{
  "num_hidden_layers": 14,
  "hidden_size": 96,
  "num_attention_heads": 4,
  "num_key_value_heads": 4,
  "head_dim": 32,
  "intermediate_size": 576,
  "vocab_size": 8192,
  "hidden_act": "tanh_gelu",
  "norm": "layernorm",
  "norm_place": "pre",
  "norm_eps": 1e-05,
  "positions": "learned",
  "qk_norm": false,
  "attn_scale": 0.177,
  "bias": "all",
  "tie_word_embeddings": false,
  "parallel_block": false,
  "init": "trunc",
  "init_std_qkv": 0.0414,
  "init_std_o": 0.0,
  "init_std_up": 0.0414,
  "init_std_down": 0.0,
  "optimizer": "soap_variant",
  "learning_rate": 0.00584,
  "beta1": 0.95,
  "beta2": 0.98,
  "weight_decay": 0.035,
  "lr_head": 0.00915,
  "max_grad_norm": 2.0,
  "warmup_steps": 200,
  "schedule": "wsd",
  "decay_fraction": 0.899,
  "decay_shape": "pow",
  "final_lr_fraction": 0.0,
  "batch_tokens": [16384, 32768, 65536],
  "max_seq_len": 256,
  "doc_mask": false,
  "train_tokens": 114700000,
  "max_steps": 3710,
  "dataset": "wikipedia_en"
}
Each number is 500 + 25 x the weight over its row's rms, rounded and kept within 0 to 999. Layers, rows and columns count from 0. Numbers have three digits each. The size before them is the row's rms in percent of the matrix's.

# down: layer 5 MLP down (transposed), 576x96, rms 0.199, rows 223-291, columns 0-95
# up: layer 5 MLP up, 576x96, rms 0.215, rows 224-292, columns 0-95
down223 077:525538516490447492530504495492507548498450532460549491498494533506452496473473492506520516503482464488499515491478484523489441512459539495492493511519468522529530487508471474512503508478483520521487528495483498509520525480468502520546515513525535465451478510562545518497527483484487504501
up224 104:552489522502481491503520488503489524521488467502484478491516476516504477485512465530489513527443520503459511456497524484515508483546487507540478486538528498537490500566494499507544476489516465534506468460499470462533515470514472545495484514506477513458504498515541469469472483476471494531
down224 105:515499488476536516464497507539499487460510496494509512495480480464518507506458491497492501527472468535502482543504522535510486553494510466457533535492479574538540523533488519496491509488501525520478536498510460512526494539518482536480518491524462467516456519535467518480478497490514535503
up225 104:427489496513504517486422480513458534484492528512484515518527484484494494504510481495507498485481498544508487462528472474498475535499507512529445487506482498501520505519505554490517491487486525518541470534495489515463448473554505538525494499536537503478523494494487461486520509477472472496
down225 102:511506477490473504527508540502530487530514435526490501463465528462510509516541525498533475474482505495505494477510451526524504509479447522501533513511493528467476481533533510487483504534517447531458511468509481480513512539460491522474510522431490501505499539485523508476478516506482499509
up226 121:543444494479503489500518525538526494500524540493489515541492474510553477489472473511482493574535463490467505535482481484533499494477494466525504517511502537489468512508496492496501513482512532509504486508502534529486500514525485535522501526441473544494481529472541511509523494519493533555
down226 113:503520512530494540472483501470520496528513513499457518537540503511541517539480518484520491501523524480491471469446502492488507525506526503511501509536488490537472490479532477441486490503517523523507560463504467499485455508527468531523512550466531488476532501497489549526489532486464513502
up227 099:514515531508495500476512490500519469511516430505533471478524493543498512471532491551499491518491519532468512514499525510492512526534481491515483542427518467481508488475524504523505461508508477515474512499527524508442504482530451513476531529528493450483513517467528524466529514491498490478
down227 093:499462489500504494508478517508511499493518516473519486518479524446463482495452492475471475489507522481521429518518459504480492515473457518511473521490521456470512523504487543546488515534513479482497469531522517497490510483524461527491482458528483471543460476512493506482519444473467499476
up228 141:475492578506550484506501529478493482517500528460530523530520537479563492479496512480480492537481511455486487467515514477486519511499500567498491511472501500455495539495520445479507483506514497470494507489468505489489465490505502475475464500521503502469471538478541506509481517504523538480
down228 138:500493509495497530512512503508523494487528494503450458518521461542531490539487485477539508463503505547487509461511517447519503519498489519498478543510498447477506565515485506479525480432527498504491545545474457492508503510530515518524497504547526488492507467516508507529485486518485466502
up229 093:508447511494506480516523542496553488511490506522534514492485468506477457478520455536472515488527486465521482488525507511513458456483490481544476485491459520492493515545500538515524483509554527511487488475505540514495513500509477493522508550471481503464490529525503505462434514518523505489
down229 082:442518478500511489497525483471529462504542469506512511521511521474522490501504465508509511521484537527509480501487508491491487499466522548532513504539508477522491521495496474497538484524506507476472555521524441487508439471499484506483505513481472487454501544432523460495542488500471490505
up230 099:538508471523512504456498505531516501516514511508474476504521506520460511499521450499539494491507496523538474494529490478494506493533497501503453492492481449530470514536499495522504465508509450539494511498530438512504513503494550517513463499558530481479521504434445513492523483526498495516
down230 102:516481521545513538498515518503492514517508472473517442465468540482502495470492543480509503521500492489471501526517504456496487530494498486505468515457535476476482501476536534523552527488532514490503477539512458467473507496473465523500481515474477504497508531494488510478481469475521475579
up231 109:518439541485492494523554543518505528469485528542487494495523468477465503510506504485463495500515470514519505550517531488513504523482496486484486525542503483462499521493473513492510495475480534448479532516502514497511487487498476478495523527535525476507510562457458500448517519512537510474
down231 103:477544534509487488479532494507499487460513505534482500486520516535506490494512499513487523487534510505470515519519487574550504542498507462475488478468525494501478506515534515513502519478469534484542527525514531528468511523460478507498469486545486522501462494550475529509487468524470494439
up232 123:514484521505517518496522471460530511495485496541477491509524491495466461457503510485495459446472463483467492477518482513500516550537465475504524477510473499490523520477515510511509503467518546502526512513481547514488541547520532504505450519504524493448498483469443514487458494516508490526
down232 142:528505521512519511513491504533472526515493483485474504488530514511485507528486553513495504503532490512514482479480456506482519551435488517545507526546503495553474535482502495489483532445539519510505507505554500464497492446479508564498508523491490528508497485519499442469482502506497519511
up233 086:474432517491526442502493525499509458527492511489499514505481522500543480545517465507472518491482453500496485439476492504464505522486518484532500503479488493490462512506571497515498462519499504482487494458509478506516501481505460569502523514552525498489528484503513483482496497530513485534
down233 100:488516493450450493542508492472505472480502494496495497484516493459480509461519474511465477498532492549516486483509521521524506472549498511483447515500459532468490496505453451513498496465534531490490491482483512495461456512500509454551478469479460490496483470498466481507513515447500504501
up234 119:461461485513484503497499483514472449534480523531485514533491526527502457474488479540525488553526472503484485456507490493505493475513471528508524487482501517497519509506471477490509487524513466548525522485566504530497485463511555500450514492534512501540519477502537494507514479471540531517
down234 139:547507509480485486469494499499472502489497451483492494541530489528555480517503537499468490500472529456520510510525521495449545512500476487470503514509504474493483502508540488483493533529536520495468477525433516505493465499467505514534476506551494534494511474478507497457475517545523474464
up235 100:501515531500509510497497489476543494461442502534526510525488533480498441506511489527496500513426472511508483514487505544502471488521468493487513508466456485478489501504481538492511513502537538531510501513504487533498500516471518522474504486486552505465499538443481503498442504480537539507
down235 110:479499493510508455472466510475487524536497493487514458497474522483465539520529496497552479519467502492439490510541487521500502513517555510499490508484459523506496486518556505507503476455440481505523515466455489479514479522491463499496527465494499446491516472481514496504488496544532497524
up236 122:480488532530517493520486509501527525504506483482481484461494492516475499502498477491484477491484426504498485459520474472480519489481491495511452476539490491526523441526500470548539573520487496501475519502465548530499521496532498516486476511512521522477536480517513512455477496497551489532
down236 107:515521507517535445487516497478514516587505470466492552455526514487523476505473486528493486496472516462465522509515503498507529526447491498485466507521501502531529508486508459489543527517505490489479500542495502464516494490462516466493460511570484504512502517483495529504489506533496502481
up237 109:483483522514494500539478498519491537493492453469475523503478528506474571483529499465514521478506525532466506511468497480472489507520496473496532496475492485506554504488546467541515485494490470517476539499539535471518520509511515495562549507522518492474508502512467449513524473485491469516
down237 083:488472522544497516517474503478465467425495496506504505486467500509517478483451522503466499513512463489442470494473522477500511508478518487451460494506509542461453522547469506482509525509513495517491525474458493530517474528535516511468490485515535490520505503483472498486470471486540480479
up238 083:484494520452482486482477465561506484525483496471485502527512490478511499478475500470532504482491482526501479525530475508553513450462510494448504486503480517508535535532519487488519479479497469524449475528471540522511499474502476508477514476525545549502474485522475529494526511519500555485
down238 087:463527547503484475510471496535467517467490497466529521477509499506502517501489475538499526474423501514487532426457492467496493473461483497480517518509500512528511533566504526515483475509518470505458489495448495511506496475465494495544506497483525483526470485499529535506502501495508508506
up239 083:487490533463498472448509551521488510493516493461535490541499549504489506484489527507508514509519495501530516515500512509510483519504485476507539502471521474507455545484529540548515515529498449504434475520525530528541492526462490491514499480514508465524506535485465498488525534482505502453
down239 083:511559468519464533441545463500504498508501516515493482483480466461480494471426491515506493536528537501508526460512520473514469517483482477469513499498498504478485519515509494515456524483526481507450507502511485491524553483489510517515468478498481499493544484560481498499498529470502525503
up240 099:527506489479483497521495467513539478523550504490509501494470533491533492520481514487525525518469553489527467477509458528524520542468504500503480489512500530557492515493418502495496534505517521511530507452510491494519457460473481495462514486481512511506475523501479546554495498479524514510
down240 104:504494543454473496493490502436486481494488542529502498460487496500472478499484509495504448517465503495478479499506473540526503546458481502529476525505515538479495510516450535557499531526495467500524467481521481474513490528456519496475492515463485500544489472515521499524450491505517529482
up241 088:441505483504510462504494458478503498526512494507491483487492502518448518560506475502518459496551496504505485505490478460531484502507495501470511519523519484535491577511476513489505569482481495487517519463530548523468466507529517479478475544532473494504478495475480463502484490514508491508
down241 077:488501459462520502508508488453460485500493488496528500523503484471467485503497513479499526496516479465458513523478522469533504476455510487527514482480497529494492518509462488525544472529441466493516486483466507500556474490521469513496511467451517470513512507506460484472559533528491478459
up242 108:569513540441545514503549472504494476461491496507492508495524452492486484479475488499507483516495498529506468495502466494518516507487514498528505486500488516505511528462542464467509516438522438494484555514509543507511510459490472499511550490518520476477489502502489467502494469494474492501
down242 110:519544530496536489522533475485505539528505446552466499457522526492483500470539495471522487495501459511521520513475482499495489536495472520455477461505518496485509520501580499455502456488514528472497511464501475460520486488498498508491511482504507496503482510489492464434517487500473491509
up243 105:511482565494502463475529482474501493501538508549469465502517481470483484485528478475503519480447461541523492476529492514512483504525522491544535450498493526532525526527465513505552527515481480501519540542490520506468491478476480455505508516508544475456519517503514508500498489491513507500
down243 108:525443477507507525525472501529494546494488549455509486494506549494480452500488483549547532481510497522495519485515508501522509531527523548508484488499498519489503474455498507518519492508499487534567477476520467471495488487530469573543508513491495509486492528516472516512480513516487484509
up244 074:520462530490513506494475516498523550506519522535452523419525492457520504511484475484462496501518531490469473494483522493492509506473511531509531471497490528521480510452518497494494465514492526455530461497505499466459536477536513524489487499520466489505526541499483465498533511512550487521
down244 077:490484506524521475506451492550426504485464477516507511501505530479455544474504476440479490521484502494467540480531476494513506523480495499468506472491476521485501500503513547549489513472523483527514504479501462518503522516486500548491535496470507451460483508497490474485497455517521520475
up245 099:537486519480496535523487557489502507486535531497467504480531510475501539494489497512456552536516497512529457487520499469503527470506513492491500500522458504541485522530533495468471454479434503514445522501488511518492470491468509510488476490491488513493490508550562507525516503531505492475
down245 096:498467506473490504517498524495516455476503508513517510493518521467515517520508490549517544488486501523514442493491509521516541505506469518473499484516519483460482492500542500511485476503502464499539516530463484524508531532480450431539458502481552517490519475506518509553495500517480501440
up246 106:481484525505473505502477490519473511476503507507477505495490479536536488530485491514491502493508493471490466545494457477521568496538533470497509516484508531511523509489535546501501539458436500502477455505562489479468503496494473501503524519526532507487496514541501523462507510562462524491
down246 092:481521465527484475516454534502495474519479545506482476464514489551491477543495499514518488529480487480438542461496493503545521502475483507522457504473505466451538517466511485496479522508470478493500472489521511460469530513532524469521483554487492528508519544500508496509488531498481508490
up247 108:513545454520506523531500527471466498503494560498476485559520505527495493538513488506485490492512497512519471522504538471518466491527452522476491484496469473497486488520496471521478448468499483530521496544474481507510516521495514541463484529477536455529523534517520519491512518527529541512
down247 103:491468517498530511541501486499537489460490483495485513497468539513469545503486531497487515477532480487533510503476477468513510520514499497495495474501440486498491509490539497507507519488485496483543443503497492488562490541524467470529487488451519456525478473454524468535543524473514464501
up248 092:496462508517473516529505494532480501508459497510509497496489541499536479529494501554547503492534489518470492555477514516477527516507507524494503502480489503474486530448473517519521506494532436497515484472508521526481480502457511508433485517529525488539535510462480482485517547474510491452
down248 091:503440512490504497505534529524541564501488487488500487529497507470503510557493530492520476521525462527548473466488511488498505518497475492501539538518469525529462505514526480509505507484558491458483499483488493543490534511492511506510485534473498532489485537468436508463505502515510476514
up249 103:481506491472484509503486482509495488510528541518478445518500531496519492489485510488477450497554507494548497530498488497515533494469504469514493516532488484537494514488494459548463500469494502509457454550515494520490462487450516517515496506541509481468514500499487483566538549529497505467
down249 103:493504480492489516535500499501521492511491449479506522527497486514515525522477479509507564501458449467476496465454503532529517474460513502469481510502461516513479509565507489512470447497496511502508477515498499501518500502503522545515545465541509500489494530500487528471487471557482481447
up250 069:443463522526477478493461511502462498547508471455511469510525505506535524495529504525482503513505521514472517527501499458476533493491490463523499504533471506499481488492539482542493517444534541466483472514506518562494515484506493470504491478502473482490481529512474514518570481531501502496
down250 071:509483505549529461511500451475469492517481494526497509518515500488472481497478529465495528487505537513475530540520495507458486501500509471525474536505545526483542486558488471446502497505490536527513454479482501537454475507511501555550494480473472507502501480526484503501512492484534525516
up251 106:538500505474503468468511505515501527481513490484523540503508522462463489518535519493485503475505497513539514494514445500553544480516490484494508508488466525527436495576507518451511505537510504485484449516526503555506507489526523502478481476483495534534504501494478466498529478497539489500
down251 105:517497452528511517498495480509485502500521497516442442504520503542479545513487502489495521521489524493491504474467561502462527528472511463474491479491537535530512496479465480468504473464472465534486504492506521477516485472495518516472543506539531462502473476490523544510481501455522519487
up252 096:515446531509527492492450507464513520489511477521545503501453534453512487484533526526500516512510479572486529475497511487493471529528495499529530479501536495466510521479494533544568516490541485518473463496518520484519513505502477487523481504532503519471514531508466501525500483495495521468
down252 097:530525510485482534496531483554503517537485503504415509500532499543513519527448475505528514458507515489472499489499500466502541483509542505478485492497508496509488524469504515500480491476498475503523525509468447469504521478528518521503554472481522484534468505442503540490512514478512515486
up253 111:527530495437511478533540497521480497469492500501513523508487501477477582526511463484515513495478507462483490500496501479528512532512464562512530469546531513507523482517504455495486498487483513512496472472493525562482544496490514492490512531490484482500515496494502430522508502522491475522
down253 101:488491528539508478458493503504483503489455453509500525518494494473539509460479492550492485487473489495488495524465518520503523489479484494508487478497492522537532468468411521492503521516487497498482520559478479453522551471479493464517499539528529496523513525508485494491496523487526481542
up254 094:499479471497518518525516505509507537541466492491475478481514501460466509544521538451496471523494522515509495505545514487552551475503484466448488548501502483501480553532492491506531510501469513456511485528549520537496498474501547483516485490484508509492498520523541539476480474496522494502
down254 083:519491517517495519470500487545501508490502431497498512491521495460528529480505481507502514499520476485500492505498502577539516488510513499490492439494530530515553486474527456532449485500518454502500449455463504472489494484468492488451489501518504500560474495497476513528501512496514516505
up255 084:522508519548483451486499530506533451523522527489494527481480475490530503477477472538504489546499511491529510526484512497522482483487496469497548534538495521549469510498486521491493508472489476528477539476517473538465491507523462532472498439545473509486473522494518537476481516474524512505
down255 092:483497492485496508523512481462491506506496502517474514511510496549485463555542546499498477498489471477464495471473474513450534514535486488488487460491526499507533556452470479511549514529536483491534494542501504514475482504493496515511484531460521547518508503464501485473485472514510550469
up256 103:489495486496512503499498492495482462531494522505507488490505538503502508514490502507509471519513463483523460468495543476506500483517479498535526520513500484511508548531490520546465499479543509480458471544506515515500538484461482491511538565508517445492466544539567542481499526526501486479
down256 102:514543487511518489517494524518557469471527462488520558510498453537513490495508462492503523455510461532504474478482483503511537511461527491511477523499451515505540484558484501505479461524491490521482480496466498484517493531494479513543500527476494458494483483495468517469549507483508518527
up257 104:526487469500462498570506526544504470510483483508485530493472534510481576536481507480463533475466516493528492462521526503519512537495469467483483511518489510506491488496481445494472467512532495505525498472505467542525504481502490523480524502491469523497517512497518471465525532552487495519
down257 111:507507525492506533524502500511484547528507504487479545466454538497512518511516520546497515499507481471553486489512518486528460499486505469498489449497517519510490501441545487499528521472532491523491479442494524482512538483454503448462517506492497485529514500512483505502545553475511519525
up258 110:520509474460462500483513526496494536486475499513503460483540506551472521489558497528517510494511506507528501508473510484513486497526517487523497486530500554524503495495465486459497477497540472517496453554490538547487551495489509503525488536519520467484516460529458481504516488498536454476
down258 092:505507482505518537494510477506537520477500493471488522529481490519512428543484539497516521471532473523532511490480517475510497470466542519504481471501534448484479559518486513495486513507553546537473530517490496491489446499508505511512548503503526527515499498519470479469512510535476474476
up259 126:550498506507482525499476516494442554478523464505450520515468500455500502475495503517476504519524519517472494465503521501498519499480539496472517488500511532529439524534530483497502498483517501493501442504490498516510493512480476501463494460486493510511500498542537473497593491499494522479
down259 113:453539503475514495489499487476467473507531496465512449507503548496446566482513531512506480470525513524507457517487467519517507447515483514490484478527459527481518498556489538522486497546508519489501489512482522494484483484474492494501522466472510491488487501484434478499489515462528489499
up260 104:478476524509539468467521499502465487494547536491496455505520454504540487498535514480496518496479511466536447543529497509529494506514490494513482504494487521558548561514480522519505510441471494455526530526504481512513495515494508499500547471473476516490489516526499488477481465517494513481
down260 091:483462534506521475496499529470456522490528484485513502518499528515497535467488501484493472466477514501502453550494527524538486513446464524504503488534501518486537522515508453492485513528471497471528481497476564536507493472511523530512514484542487526516522452543515485504480500521545517480
up261 107:501465539544515496520491548496454464498496458464543454524518461504515457475515501550491486543521540496480514473495506488472476489457436503514504538513477498521478528507513486525526459506501524514474515515519520489456448492498465493513500516520504494499497516514475522483501504513499519463
down261 131:521505503473496486517484501506498505516459447487520502487510457514515496451528484512560494500516529507511505458530519473532482531519497471503531496509498494438501520520493493503489524487527488501513499520513554461493483498534522513443528510458469525490504522463473499493499447460433519504
up262 073:513477459514518523485459509477491522522471484483530508495437515487488506476521484454492532497540530478502508477548440482501529495526451483509538489486524519525502513519510508530538487510522523485517531499521555501490462478498546503477507514532514501496481515457508534473541454508506478504
down262 075:511512512513498556457511486537498500536458480536466520488493569472556475482515486479535488475494492495463538519505474524492500483476475504551519461513498462483526481463518479535511509495461518533513472541470514507497539506496510495504481487487522483487495484501526487539505448483516486521
up263 111:479447542492524495503475504544507482488493485514541493493540520506516479485535524506500502518480441509483485496519498471446489515487484484486514527484509470492498485532489515495538502513498558498509476547554493486487521485503466510530503483544512506493443502435461530504492462539518515491
down263 122:504527425501489516484480470478484512520505527509482527528452515507461523495508469463496545508463554484520502498513503536506504490528493529497461455491507516487499478508492526520493495507450445491510449503477543533499500520541503484457503456492474499501501464462549485506496501497492474505
up264 101:504465483552519497498499494512447524490479454494473505489462526510525559524484514501507537492550518451500531495495569489485476521511482497466525506492482480511486507499467482521504487487499511518486506509463502488544466523527531499479499491519520513480484481535499463554523542464474473474
down264 106:527501502495496487500506472491481465524508463515501501470471549477479473455535493524471514523458482510514467512500453516501513462472563494524472530505451524490475513476519521489465528489502478488456498531540496541491498484509536491486497509478485472499533514519520530509544518510474524560
up265 122:518489481515490520497476506473534514485487513485496472514503479490530513506436488495499468537485536453521543507524503502523527467527521479518490501517495465525479522518486470511543498518471467515480474496496465505552522478509532491467529489498511544492499571493491540474485508513503494581
down265 105:553504518482520538467470542533543484516471511482502493493471485485545484478479542490520506536456503474476507516484512489496479509489514452462508520450521474542519523499523515484522523499506520500498482488508504500525551491494496483480532517475467535510534543494486532521441483519513516543
up266 102:555546545462503519495506475504512508525466469494438503512490475501507476455519476487478532463504474536493474495461480477496514529488486524465509480480504478476526535489554494472519531457506528490495553541534487503526507527511525529488492484479528463504499497525482505516503487502466500538
down266 104:554474496476500536475544545482575468513505500542495507517512477511422546521488465485491461511473527481519496499484492488489506513505500510479507485485478530501500528524526513524515481499499486488496511509558488512494504551520527461525545530497479509545523492501488522533509497488471487498
up267 117:490502548487505498502514463434528503474496520486465486504534449521494523533486501495496512490451514529471506498533490469479531501532490471514517443499457481521569501492484522503492552536525505522506506548499529494518510518513452520511487497508512497460523475510507480485505497492535461530
down267 113:495509493525479488508490487515509508530486470555520490507491530487486443516511521484493554491472505478499518445496515466492498548520501546484501504484555509519486456471486518502515477488500518535515482532513452491522492441525512495484473500511501560495502512535528488555482515537480472525
up268 085:526533502504526513503533510484507521454492505527484545496485488523526498508491483486508456472523529516474520478503468526500533459497517471508461533526490446507464471533492489507502461504496490535448489527533521552562495497487509525473497475488528524471464512520490503497501496479434483523
down268 089:481505493488476510471502513468506533494507479421438535491486513484450518470462505524496490484501541488476529485517459512495532516511514481474532451505497505510488463500512533492528494528473477528521487486488520494527452462479555515503495508488483520543498516518475528505499449465493502524
up269 076:507542512538485522454531544488484506522517476525475469508484486492516487520480537487465478476508487507478435479517484520495510521509444527484481560483480499455440506497444478493475512510487492480494522518511485477493509502474530538500508525508534471495536492490515540490514505532522496544
down269 085:522490479506512522498512490513481467541458468509526527521505490492487504534515516496469501549519520505520487518469484477467531474531485491522498487534515492509482534542453519493563502505509522507473543489467496499498554481470510509491497566470521537548473476470465486480507509499479485453
up270 113:481552520488517504512469492463477524502521529514501527473510473491473467511486501493480504537475488469507488543484534471474513515479517483460522513512454496539497502495504559505522531465548459521566484488483477517541464491523483494488504494514518503492477523468511525495505457510480546456
down270 100:512491525496550509502519500503432535485494508485479559518485478491521511493521524494500535507519478507522459514488478459519520531513508491514509469474549563494511428481531477476499477534489471495461498498512494555511525516507491500503482474529482495529538469503480505456482513491526489516
up271 124:483499506535525503460425537505462529517559458525516519492508501495472492461491545486518539508514499513508502485479485504510491484524478540534523516516507461513494501527478543489478556511511474521500527525522515532514495508499522556477518488483508530501452510469520484514463513502538486508
down271 117:492525505421494501529513454514507502487525537528500571514542522452484578501507485520523537498493504521534543495499497501484488465504525477480485492509521497525499518516479509517513515476480515513466481498489497491497507514558480528495516499452484497550525508495484506516523515513485495549
up272 087:455503505496543504485481477530484481512478489458492509509483481497491563457524472504553488480519477511506506486526484537548476489481473499494485484507500523499516484510515516537486505464490522490538531474543472539487483451465544476465490503520485545498463531462486508511502488444521519497
down272 092:512486509552490525469516492516471474522461529504463475456538495510455476535500495514467489493503516513457512485506525525516503531454551518517514483515475518474509495505496488497488498502458454526517468541548511480523488481503533514550521492510558461523471494496475493502548492498493523525
up273 110:510508519466462478493454474500510500497489495503490498456553452511463508525529479503514476484486504504543493484533486479492466505512485481528540456520492516527492482484489507491517514542534540511515500522529533494452492458546499496537478498518519504458500541452443517496469469491514473511
down273 107:514522479458469538487549515490473517501480479498494539529509534467455478450507487544506490510497483511496507500548472555526506497502448529505508515511522486544539512479512458508483480512488486493462453503514467529496475498525511474485479524501509505468486467505529456491552474499509470512
up274 080:513497501481506498470445448497438492545502484464512521490459554500471459498521508477516532489471535492480512445479499507519556525473514521513511497504487472499522510524510503492479504520507491528519471535520489483512488482496463553513453521512507497477488542512488502540512474509464532520
down274 095:490543501502510509497479541521504503493523500491500493538515481518485519492472483499463499511540481477554452532481495483479473458487481502483476475473508522551456486461464472484532484505554473497512529520477504504518522534507496476482499464473471499484517478479569509452512527475510492542
up275 100:492475498513498529463510498501502501517508470539531490522492484510485548491497475531537501456520474506486488490476496529488488504516444474501502489443472514496504469513495517486483456525477509520516540517510511526474532547481540519504464535503527486497487510493436541505476523575495506541
down275 099:508506478497516492501487491505519468466518511537527506495488487513492538462506523488501496474460464490492518513487477499536437522501493464552498484480485505501498456520480522471496482459469529509449503459535457493518504507526482529482505510534550506534492516523509448508465554538482516465
up276 112:518506502465499481470510468476521527537482523465492488466517537453481501468493484518471543539528560523497511525467519473514488519502506541476531491441430485507512520509504446508533514503495492456490520475500500462493495496503505531510497483525534492529492501509489521508520543519542498500
down276 105:474509454498457500491534490531528444505465481489478486505501495487464504455463488485510495508485536495487534489504542510501495543526453547539476477510535516495516521512483494476492506504474468489493539438476475478501526512492549547520519479503508501491528475498521540491472502497541512536
up277 084:508499491484512537509507497511493506508528474479515478475525458471515481487514523517504521508493526446469501485509551494521463515510501500473494504490466513523478535517534517522510470463520468521461521482568507516528571496538522543501496454502453476484507495455532530484527513506497477476
down277 088:482452516525482480484516494517499504490516518518527487482493443494514483510491497522485514527484506465450514518492512527445446499492520447499551517507532526503490570500531491513551492475485478533519513457501496492467520475508442517496507519447469500503510476499523532485485487521477492496
up278 101:474435498478556494509543478519491446519545509495516504494511520540494518489467494479460486523474492473515462501481528496508500505553525524542474514503464522496513514491537476499475505468500540468479478497507506521445523473505486515509490522519472504505493466492491479478551492493544540481
down278 100:530504505495482529475553480518476496512453503469514511547481460495500481477475483489482470496452494471494486503522517495494476515485425513482509455451515479505527509481532519468530500501461496495471490504505493497516499521510544426494485485486521492515533470468462508498479522549483496519
up279 091:518477456493488487473498478517495511512540553463493495525509493528524507490503525472486496486503476508517481510519505488538504462505495517496500493492496499521514480499518424464491506466496482544476539479521464532515478528517509487496548448546488532481527511485526460508463511567456477503
down279 088:516562482493484493461439535502504501469491529538495513476486516480487476486501504530453491506496490512486516531508491533495495517482483520484539456505464559459489492510511514497518532504532503527489467494536484478490508496478459499540509503515496475532537488455480505522466481536569512488
up280 114:495477538476528521500518512457479477543493484494476517468522535507492544467514518506487493541468482512467458516543499489465499550497509501522506513479434485474498530494547457516502532463528544499499545487504530491513497468516514523517484509538467476478502512469505509535530480511483477516
down280 109:517513469513481492518487496514471512520456524475492497516532486495525493482481473539494497516510448509537550522501478459513576515537460461455502535495509489513487497504533555483500506487506521498497532506501511481543488461482513455510539504501512471500479514452460479483516511475510541511
up281 094:503489517521506539486567483500526542515514505461434505519468498522511506468488469538515507507524430475515492484478469462483488486501491469531488513490500504526496493508473465550539524494521548477488472502492507466481531501439485525488492534504469495521493515483483511514498521509499485543
down281 098:531493508495512482471525519490499470497497499475497526519531474489462505489505505550520493491524536452502512489479504517542516470533480541497542461509526479505521497513461476508566509451541535479510528548510463511544514467478472504542460524508502503542473543517517499509510517497504498495
up282 087:530514513470510457501527475565528523559478490460480500515490495524489480496490479490422519505550543500530487553476503522536500483470494497497523500539504516508525495505537474481493476480516535491528496522514498524492464472500475512473512456484510542475478479453501496503507497490476498514
down282 087:470506476493489491496511544495467514471488532517520477439475502500502477540513512539468505498452484522516511464506488509469529490486488483531496577510490536505524539477522519537465505531471484486461469456476478481503499528493489504551539499498495514524507469542526504504500472486492533479
up283 110:505514502469517508503505546507478539522531541516482515526518535531503508425482486514490545526513435488506528494539479518511502497501495518531505528495484506466496451490472491496469502520498536491531465509533479471486514463495527520506509504461501488499451523481528475478562487523508523519
down283 099:513489513437484487514527511523538487512516481504529520536427559479528529502513504524502514504483477499476495540508535520495508517544488500532491491485439473446464465556514471532478478482517514507511513492476492473527468520481469486480487510485539485500515518474512500512519518519496483476
up284 103:520483494501507505429536469517447512482476522488477475530514493498510528481490501440520489498507481478511475508498542508486483537498500480514535548498459480494513512479478452446504545483473481488518488504492509515472534515494526497484518489448446505482479498459552464499517521489483502509
down284 102:436516484573518481467494463473502502495513539439504511537523478520461504556472504485493512499481509475493483515482492523518503482499527541519468525519503526484516494476457495498488523514511512494536513438533511539481478544510515517454504479511501496508488521495519517477505532522517468488
up285 110:538551498495489531477470526510489482515477463470512482505475509446499479442522500489537493475508512487494513481517544524501481485461471490476524507482528490518487514514456496527545459505468499506517447519480512480469470510503532481505520490513551508509539501488490490546538467540486475531
down285 100:462485487473566495462479476459508513513495497520534541488562545508478492504526492484523501509502475497477509520478484499543535486538510494536514469513458506499543467508509470442483513514490506498491494519490483511507531471500527491500479473542466504445511485457518482473528525484518474483
up286 094:463499438532523501493505482523483476510489477525514487541527507466489498537456508497522505477499505522490493504479487541539495530553518511524475505494484471531501489490487489513502500531472539566477509484502471531517445488501523522488469520499495540502441527443516510460476512471497503486
down286 097:508499487480487503517497549523507467469517484486549482517506504512489459510515461520495500465550517481515486470491470488549498487519491497592484509524484485480524506471468503496503500503523524488474468489521533531532509512488531475462451537506499488468520506489501478457509518508531530556
up287 125:529488544507482493493527535458538490493507502482482476511485515510493493483476517495537504500508481489489506479543532534501502502520495476489512540468472464448524486455485469502518501484492505432513533508485528520512537511464555488475522500509527459467514504465470516482527512494561521543
down287 111:490498523460534529520477507485527459490508460532506519490486513493496477543526565472507467529536500502500500493525506512505483536534546500508537549467483528485474511456518506511530551524507453461528489498508533490509555518483464522520481529476511484491497496512521528512488539504486499489
up288 092:498481502516506520471511531541498487497495501521476497530481448521503503475517527463486494482510478483493508499480494475483481511504471491487529514473507418486497500443503506486533476450460481508498538529476498478521493558496521472442462472506510508497459494518498466488443522493544481507
down288 083:534483478494451487468503517496465501538479510535496494527535513481534529464511520508504491450527514472528511486505461473503478453481510499478508489487497485465540556451526552513525496520533490510476503523503516535515449515509513442498501530479478531509460499469484505525490502481503484527
up289 116:491477534499544491542472512562490488480484550531514501502504557491517487511512496484467496493512485469528494501487558531540507489494478486465503485488506469493507502482480477457462552498493443497499465512555521523485529465487511512509521491493489498498501505524495531501470513523456523447
down289 109:491507508500479550489490471551527521456458482505501508483480519505505508497520540505540515520516505463499477478473504498461537490454500475445547479511493476473509528454481497467466531495518533514533512519528514472503516502524514472518445523520446476489491495508519499502466457471505480486
up290 075:490502521488476487506496470473478504582504497483486483509507460475500535493499486522509501522467490511514499472517500492543483469509461496485507495522480511518501514485547515470528462492513510516574503511580515473465489489489499510508494530495560507448512525493512487465553494496514476519
down290 121:479506435474506496468516517542518533452479507513450519510498519473485520523540492478494476481495482475468496489532543506508534468480489519494494480481503490478491506525499519521483519454507495539439477493461501534536512527543484470487494472473460521526518507486463493552521535508503516498
up291 112:483499482504482494522455515545504501484462462508466497577511492464489505465507514517542513513468541520513480507491494522489530482481504481494499507501497510474506520492512499512529542512511486520497501506494508559497493523516559520490489495482537514482432466544472499447488561501509523489
down291 103:491468500497468498506501491491452527479500528479528505481452496488554509513521525487490481551451464497489508528478546522505478467494544505499479483524490533518482519526499453542512462486513503499505485445498510476507488519511465499499500502479523474492537498511465455505498557485513526559
up292 084:461466511511510511519477553517470542482475479509510512449521487501454568493544459520498490486499483510528528513523494496504507536511526515461485520504503496510506519495505494469499520523505476530506534560518511496507538484485529512516548487509534516517476474503458440504477491492454473514